Part of a small language model's weights.
Size: 13 layers, width 384, 6 heads of 64, vocabulary 4096, 20.8M parameters.
Each number is 50 + 15 x the weight over its row's rms, rounded and kept within 0 to 99. Layers, rows and columns count from 0. The size before them is the row's rms in percent of the matrix's.

# down: layer 4 MLP down (transposed), 1152x384, rms 0.0384, rows 822-853, columns 0-47
# up: layer 4 MLP up, 1152x384, rms 0.0444, rows 823-854, columns 0-47
down822 104:51 25 43 44 75 25 30 57 65 32 34 36 44 89 58 44 50 65 49 46 56 36 46 78 52 45 55 82 63 24 30 50 32 56 54 49 21 73 50 33 74 58 44 54 33 33 62 71
up823 105:40 45 52 48 70 69 49 51 65 61 72 69 38 29 54 51 46 55 40 81 34 45 50 57 44 53 53 48 64 37 25 45 49 33 47 51 51 38 70 33 48 58 52 68 67 48 35 45
down823 103:26 55 58 61 43 62 44 42 39 22 46 65 46 53 60 59 46 68 56 46 30 36 35 50 37 60 56 59 51 81 37 46 57 53 20 43 65 50 27 41 36 55 38 51 54 56 29 38
up824 088:52 74 30 52 77 49 64 55 54 69 53 58 46 64 87 30 59 46 66 55 53 38 45 51 57 48 42 61 35 43 33 46 65 51 50 68 79 62 72 62 57 75 59 37 37 54 59 21
down824 092:47 66 79 38 44 63 47 37 41 41 70 64 47 62 31 61 48 35 12 68 34 59 37 28 84 52 57 54 52 47 26 70 59 29 43 42 35 37 81 51 56 18 47 72 71 53 49 47
up825 083:67 62 55 38 38 47 22 54 32 46 53 40 73 47 66 57 54 56 56 45 82 40 67 22 81 58 54 12 51 45 28 47 55 56 53 35 71 42 57 47 71 42 53 43 44 43 47 55
down825 086:30 34 38 40 80 63 55 56 48 71 38 45 55 38 48 65 52 80 59 45 49 58 69 72 35 56 51 67 50 71 29 47 47 30 28 52 56 79 35 86 56 42 46 57 44 68 31 47
up826 090:59 46 53 28 41 34 60 77 46 59 48 52 52 43 74 24 39 49 41 79 58 53 33 67 60 64 73 59 53 57 54 50 62 76 51 57 47 47 46 53 78 35 38 41 48 42 76 32
down826 096:51 47 59 31 36 50 33 52 48 58 49 60 47 44 64 74 55 82 59 59 53 68 48 84 67 45 81 64 61 33 55 62 63 62 21 42 49 49 73 26 50 63 52 69 74 61 56 59
up827 110:53 67 15 42 58 61 55 46 45 45 38 76 42 47 62 79 36 57 31 64 54 42 35 42 46 46 46 65 48 58 56 32 32 47 47 75 64 65 56 73 82 36 30 50 58 37 47 40
down827 108:79 50 31 65 35 36 58 52 56 72 61 51 63 51 35 47 52 26 40 36 26 68 47 49 50 31 45 56 50 31 72 59 33 51 66 23 33 43 28 42 65 52 48 57 69 70 51 59
up828 101:47 43 49 39 53 41 59 37 56 62 76 48 70 50 54 10 58 43 41 77 62 51 74 16 38 53 52 32 47 37 39 68 73 64 49 60 47 51 71 57 64 51 60 71 50 43 75 62
down828 100:36 41 62 80 63 28 27 42 39 47 54 41 73 25 57 65 51 50 60 81 42 64 50 72 46 40 51 59 42 43 60 51 59 66 73 71 27 51 52 73 51 57 43 68 66 85 55 59
up829 099:42 48 00 80 63 32 58 46 42 74 23 39 69 18 56 45 23 49 34 48 74 78 39 37 51 70 60 40 38 34 61 38 67 66 56 58 65 61 53 47 62 37 33 68 38 27 47 41
down829 105:36 25 47 59 48 54 54 47 45 56 59 49 37 39 50 61 46 57 29 38 27 73 49 42 38 30 45 64 51 67 53 24 44 39 64 54 55 49 42 68 51 64 46 63 42 52 63 67
up830 105:54 31 64 56 80 24 37 34 40 58 58 28 48 37 55 26 48 49 54 80 50 43 36 65 75 29 43 76 25 20 66 30 51 49 81 54 64 26 66 40 58 50 47 61 78 42 55 35
down830 106:46 44 52 64 12 17 53 61 60 46 66 39 46 60 67 39 44 66 44 70 43 51 50 62 65 18 05 33 74 61 46 41 41 40 47 63 41 38 39 34 39 41 19 48 57 50 51 52
up831 106:75 52 19 13 57 74 53 51 42 59 63 68 46 25 74 62 54 52 50 47 67 44 57 43 42 77 14 52 57 31 56 65 44 44 33 72 77 58 70 26 35 73 51 56 38 41 55 51
down831 108:81 41 69 40 80 60 37 32 79 52 54 29 36 66 46 29 64 35 59 25 70 58 54 51 55 46 65 50 39 20 74 13 61 54 67 38 21 54 68 66 34 29 45 46 45 32 43 58
up832 092:43 70 70 19 54 32 57 53 44 40 39 57 32 57 53 23 47 55 43 69 62 06 60 70 38 42 54 43 51 59 54 54 38 48 38 28 52 54 23 53 55 30 75 71 68 34 62 56
down832 094:26 61 38 49 42 26 38 62 70 21 41 44 29 55 71 54 55 76 51 51 66 64 58 59 21 19 43 23 70 50 62 27 56 63 37 65 64 51 54 47 65 60 77 59 55 51 38 65
up833 099:64 51 46 64 66 69 59 60 48 77 35 43 44 46 52 84 60 20 37 47 55 76 45 40 70 54 41 57 58 59 36 39 41 66 36 27 72 72 53 68 43 47 42 51 78 34 42 54
down833 104:74 47 50 58 61 51 41 46 79 71 49 63 55 58 32 39 36 51 60 31 68 47 50 61 66 70 24 68 68 08 46 30 47 53 59 80 61 38 62 30 15 72 43 44 47 44 42 66
up834 104:42 49 57 49 75 56 47 29 35 43 40 30 49 49 61 77 42 61 59 47 53 35 32 74 44 78 37 27 62 34 47 85 57 72 45 38 53 38 56 54 51 37 39 58 57 60 50 40
down834 105:51 42 58 91 40 52 46 46 62 29 54 63 49 64 55 55 40 50 57 54 34 52 51 56 48 62 56 61 57 59 27 50 20 31 36 36 55 53 57 59 45 60 50 49 33 60 46 56
up835 108:47 61 61 39 52 41 47 51 10 64 58 53 64 56 62 67 35 65 42 47 43 33 60 57 57 34 41 53 76 41 61 18 71 70 14 50 69 59 41 54 47 41 31 49 86 46 65 33
down835 108:62 49 58 08 78 32 47 61 55 45 64 48 64 68 40 48 65 56 63 37 47 48 56 78 52 40 77 42 65 47 29 54 72 56 50 55 74 46 51 49 58 64 36 53 19 58 78 44
up836 096:35 39 72 74 55 39 36 44 53 55 62 53 69 42 50 56 67 23 39 62 54 44 75 56 63 44 13 48 36 40 53 20 55 49 64 47 47 34 75 78 37 56 29 59 78 69 53 52
down836 099:68 62 26 53 52 68 57 34 60 75 93 69 35 35 45 58 59 28 64 58 25 67 53 63 28 26 44 62 45 54 46 73 42 27 27 62 58 57 54 52 64 08 81 54 32 74 62 49
up837 099:48 44 51 76 58 29 44 67 44 64 68 39 68 46 51 61 72 38 15 79 48 33 76 47 74 10 61 06 29 64 56 53 54 32 57 52 56 48 14 44 40 47 73 52 63 52 46 75
down837 099:57 56 23 54 61 50 38 57 52 45 44 60 50 21 31 79 54 47 69 73 44 66 52 45 61 30 38 37 26 38 47 55 65 40 76 45 81 77 48 39 42 30 62 38 64 41 51 42
up838 102:52 39 28 24 80 55 50 63 57 63 54 27 62 35 46 34 47 51 39 52 70 22 52 28 58 41 80 61 53 62 45 26 66 43 74 14 60 38 30 51 56 56 46 54 40 64 73 41
down838 100:38 43 33 58 43 47 40 48 55 43 69 71 11 50 61 42 63 61 63 52 41 59 50 54 64 70 81 63 65 40 47 35 33 40 38 47 56 40 58 25 41 28 55 36 64 48 32 64
up839 088:48 53 37 48 88 49 63 61 31 55 40 56 58 39 52 37 41 38 49 75 65 39 64 48 50 37 66 51 39 33 65 45 58 36 50 78 57 70 48 41 36 35 64 58 37 57 72 22
down839 092:73 67 31 14 33 48 52 19 68 58 45 63 61 42 59 66 49 76 54 67 29 51 41 37 56 52 56 62 40 61 30 54 56 49 50 69 51 54 54 36 53 34 36 64 55 37 73 36
up840 101:51 62 23 29 57 53 63 54 53 62 55 42 31 48 78 54 33 24 51 53 48 40 58 47 57 38 57 54 38 72 70 55 59 38 57 39 58 48 69 30 44 64 56 57 55 22 80 28
down840 101:45 57 53 55 37 33 26 63 53 55 71 64 56 48 75 52 65 64 25 61 60 30 38 56 61 32 28 62 51 57 33 62 72 45 41 80 62 50 65 48 61 65 68 41 60 73 56 68
up841 095:18 47 26 57 56 42 67 58 68 54 35 55 42 21 46 59 47 36 40 44 49 42 34 50 63 65 11 19 58 48 25 65 60 56 36 51 51 30 33 76 60 56 35 55 51 62 45 22
down841 100:24 64 71 57 60 28 58 19 80 67 45 76 60 44 54 54 48 45 29 34 51 53 37 54 60 20 56 44 72 45 40 29 36 45 59 68 67 86 44 40 33 44 50 42 34 42 19 85
up842 100:62 43 13 65 70 50 59 42 36 79 49 45 45 39 47 73 65 33 38 36 62 60 77 37 47 32 43 29 34 29 53 49 44 21 59 70 46 26 20 75 40 62 40 53 44 40 44 38
down842 102:37 61 49 38 69 54 36 52 46 47 44 32 30 68 48 38 59 50 53 56 49 26 43 81 53 38 79 75 60 43 36 46 46 50 58 32 20 59 40 50 46 42 57 61 63 38 60 38
up843 107:57 59 51 28 45 41 58 60 47 46 65 53 42 31 74 50 30 48 61 69 43 05 44 50 46 40 30 61 19 53 44 50 64 53 54 61 50 36 66 32 99 47 54 58 41 59 54 45
down843 107:36 67 52 72 71 42 46 59 68 32 46 31 37 55 60 52 40 48 49 47 33 62 44 57 10 40 66 64 35 49 32 09 56 34 31 59 67 59 57 50 51 57 31 75 45 34 34 87
up844 079:24 35 56 76 75 54 67 51 55 43 75 37 44 50 41 70 46 22 52 65 89 50 56 70 49 43 22 40 31 37 35 45 56 67 57 64 56 26 14 51 36 32 44 38 54 65 57 59
down844 083:51 36 74 17 21 44 62 60 57 48 50 41 75 69 42 33 67 64 35 36 28 47 38 74 69 61 70 46 56 45 35 53 27 35 34 49 50 71 64 67 67 30 33 64 59 52 29 46
up845 104:75 57 36 37 64 58 50 54 38 78 75 60 87 52 52 46 78 47 63 44 65 20 27 42 41 46 27 34 42 41 52 53 37 35 42 82 59 71 19 56 57 68 61 59 58 52 29 36
down845 105:29 57 36 57 34 49 79 38 42 61 42 64 57 37 35 63 59 46 60 56 75 79 51 43 34 63 78 74 47 70 43 70 58 56 33 19 46 28 43 67 20 39 43 59 58 62 41 30
up846 105:45 60 59 31 62 38 42 61 59 50 68 58 70 43 38 25 94 65 54 54 51 17 31 67 51 23 57 57 55 31 59 68 53 53 20 40 33 34 55 18 54 33 33 53 57 46 64 45
down846 101:56 72 69 71 48 56 55 50 33 31 33 67 50 51 56 42 51 56 54 51 42 64 51 46 44 32 57 64 33 57 37 57 37 67 48 56 49 59 56 74 53 25 55 31 49 27 59 26
up847 101:58 76 38 53 59 43 67 59 40 60 49 21 46 47 75 26 32 42 53 60 80 67 50 52 53 37 38 29 63 49 54 46 18 68 43 34 61 41 52 40 50 54 51 41 75 28 42 58
down847 104:37 54 58 43 37 55 55 40 42 40 46 57 42 39 69 34 63 28 41 55 76 40 40 26 32 44 68 70 49 32 57 35 58 08 25 30 54 39 42 50 45 63 18 55 47 72 00 54
up848 100:73 43 46 38 52 32 49 51 45 38 46 52 26 25 56 26 51 41 62 33 64 30 34 59 46 36 29 49 54 13 43 49 41 44 28 51 38 70 76 34 53 41 52 82 57 33 79 65
down848 100:41 58 77 40 59 54 27 37 30 76 49 56 46 31 37 49 68 50 60 82 52 40 64 44 71 65 49 55 43 47 50 75 48 44 54 55 53 39 21 40 19 57 47 64 67 61 61 50
up849 101:50 35 37 39 57 69 50 43 59 66 28 51 81 28 50 39 64 42 53 43 63 33 59 29 76 64 53 74 31 38 28 50 52 52 44 55 42 46 20 60 74 41 40 76 46 50 46 38
down849 097:62 45 36 51 52 34 53 61 52 44 71 72 60 55 84 52 87 44 52 45 47 07 36 57 52 45 60 62 41 40 51 69 46 36 48 49 56 50 43 53 72 55 41 46 36 43 60 46
up850 096:76 50 38 42 53 46 48 75 56 52 23 55 35 61 76 46 54 45 34 30 60 39 43 38 47 48 25 69 33 58 62 57 44 68 51 66 47 44 46 68 59 19 15 64 69 76 54 14
down850 096:93 42 57 45 68 56 53 62 40 23 62 38 66 59 50 39 94 56 52 67 57 63 29 52 47 36 57 22 45 65 94 43 51 43 28 48 52 59 61 45 65 38 32 59 59 43 33 37
up851 093:29 48 54 54 58 66 59 43 57 50 42 56 78 52 38 58 33 42 30 46 56 31 49 69 69 76 24 66 27 34 31 46 09 64 54 25 39 85 46 33 55 42 64 60 54 22 51 34
down851 096:40 48 42 56 65 54 45 45 40 52 37 69 37 63 46 52 42 50 50 17 43 41 65 61 32 43 59 71 66 37 40 87 55 49 54 58 53 40 35 79 24 65 72 63 57 54 28 55
up852 098:29 53 60 66 61 46 66 57 52 72 49 30 51 55 79 55 55 52 42 36 30 38 81 50 59 72 21 47 40 34 61 31 55 48 51 56 71 56 57 68 37 45 50 40 30 64 55 31
down852 099:81 64 64 24 48 60 50 23 41 51 46 58 35 45 45 61 28 21 42 53 37 52 54 49 67 67 37 56 62 21 44 36 23 38 56 56 32 54 60 38 33 37 52 56 46 15 46 58
up853 105:37 28 43 42 82 40 50 65 43 66 45 48 30 36 59 47 31 69 44 56 60 68 52 61 70 40 56 48 52 61 35 54 53 79 23 26 70 25 38 49 32 61 43 32 61 34 60 49
down853 103:56 30 22 22 44 72 47 60 44 61 83 25 54 79 53 65 68 58 48 35 83 50 61 47 36 52 75 62 68 47 47 29 36 73 63 58 37 30 54 48 26 43 42 36 59 45 82 65
up854 102:73 27 50 37 81 39 23 46 12 58 25 40 60 15 78 36 53 63 41 50 68 58 50 41 35 49 56 45 51 64 69 21 69 72 64 60 27 45 27 83 64 30 52 61 54 35 63 44